config = dict(
    n_layer=8,
    d_model=128,
    vocab_size=1504,
    activation='gelu',
    norm_eps=1e-06,
    positions='rope',
    qk_norm=True,
    tie_embeddings=False,
    init_std_o=0.0,
    init_std_up=0.0405,
    lr_mult_qkv=0.7,
    lr_head=0.00709,
    decay_fraction=0.613,
    seq_len=512,
    doc_mask=True,
)
Each number is 128 + 32 x the weight over the matrix's rms, rounded and kept within 0 to 255. Layers, rows and columns count from 0. Numbers have three digits each.

# layer 3 MLP down (transposed), 256x128, rms 0.308, rows 245-255, columns 64-127
132076135092108154076139118118166143137101122125104154114195131154068121151159117138078146166085145135093175118142133180080122117159136164145080065120148129177200092122151102126118108073095125
117105122149088087132136140137116054119185100083066185089122135083126164161156130086155122114149005124062110101111198089185056186125135128142053149117156145124181141159147110122173181141107135
097134143178090105125083153174095121190144103067122086118080071116159125110148108106182069065127107076176097098118106145102131230058072075071118113061138193082164184151104118120097130132121131
196138077098083152153127161120025155150108150098195102134065081164140163090162107137186209095113124128106118109123107200061145150103097187133131120199135177118106140132110156124059082094159160
131101107094105211131163136130196121190097085097141181102094129114131109114118160122141146129113109107180109100183165099101176079138061126161092153114123165139164102123115092126094124129096132
167138112070116165116127105140164150147150096138123132121119188107126105121103143098077127117073128109158107139200137158112131116140114077135179174115113095151093141156114115118177073108122113
072122105046099167174093143126104092130152110183105159169155079121081099163125137105105106109108103155182122155120141164148085059112196119135170177105066125062108111139124125101141195079089047
121103136125126147161127077154155112110114129102087135118105143110139094131091126160106112137180082143083126144167140149146105204140118152071112118115169110156106100121129116162122099081128074
136154099086212115159158171121123170150097098127142085141135106141137150116100120174119147111144112114086079186131089100129128125195140153175143146095130102107110166117130109146174120110125178
121172102158168121133141180097135121144046131118113145142134117149127134141107091164132135138145121095182054202151110159154058091110142154116095144116137122147152176084164122097101164175171187
130153145113116101155150142158137111147189180114196135182144098131164136114093072121178126177149100110143091147112117070176114138143116102114123086137091061146099123139087118120087150102117093
# layer 3 MLP up, 256x128, rms 0.303, rows 246-255, columns 64-127
061152135157076159091095113160133137161103117060164140209138136144129128234173173133096132143187176146106148157123182122137115181136139124176108118118146158121142145176123172111100110143068128
148160175145150111120128063122115167170092146140112083129138156171090119083120136111092114145125167136099158089145111121183093149123190184085053090080101114143145175144079098126153082112138167
099103091138147133126163125160164187191147188128149072092071107109174167135169043110085100085184122097112182116135147108115147161121154121169092109120162109151093163133115117090140107167152152
142139077192151143185174070153069091144092130132121157095136157113098137120108163088141128057123099095129189126136146138106064144094143127140161124156107160083116155123197128106148132133141138
150135127166118138131062090115131123129121171129067130117142110140126100106152185116147143141126137149178098099096176086087065140109146093140098123123074154164134108136131126114187152182135106
103109100117087114171140154161136086134097135118134095085136140123141158155156168145093108181124101145110135176168100159185067145131149106059132194152111099149133104133109043203113099132058173
110120138066061130159102107139120128090108146139138135185107088106124150121132100151137157177134132122064167184095115101118123078103094086100171136082174131115097181125123127120108139115091119
105132115090136139113119064103158102132143116097149133119117143142116126127099140118118083153189105120146201146153104113170123087179094133132129130152105090126105142149162180068178186139142130
081172131106124128103137118250139052110131163192157100098127109142102165091139116084154084118120121123175081102156120137141114180149144188151137081125103132104075132162144086154126134173107103
099095131147113158125131153117110070160149211106170144076127152148160027091158116147096149084122071112134187154112098107121126081115173154155105148119132142114131158153132076123152103135135081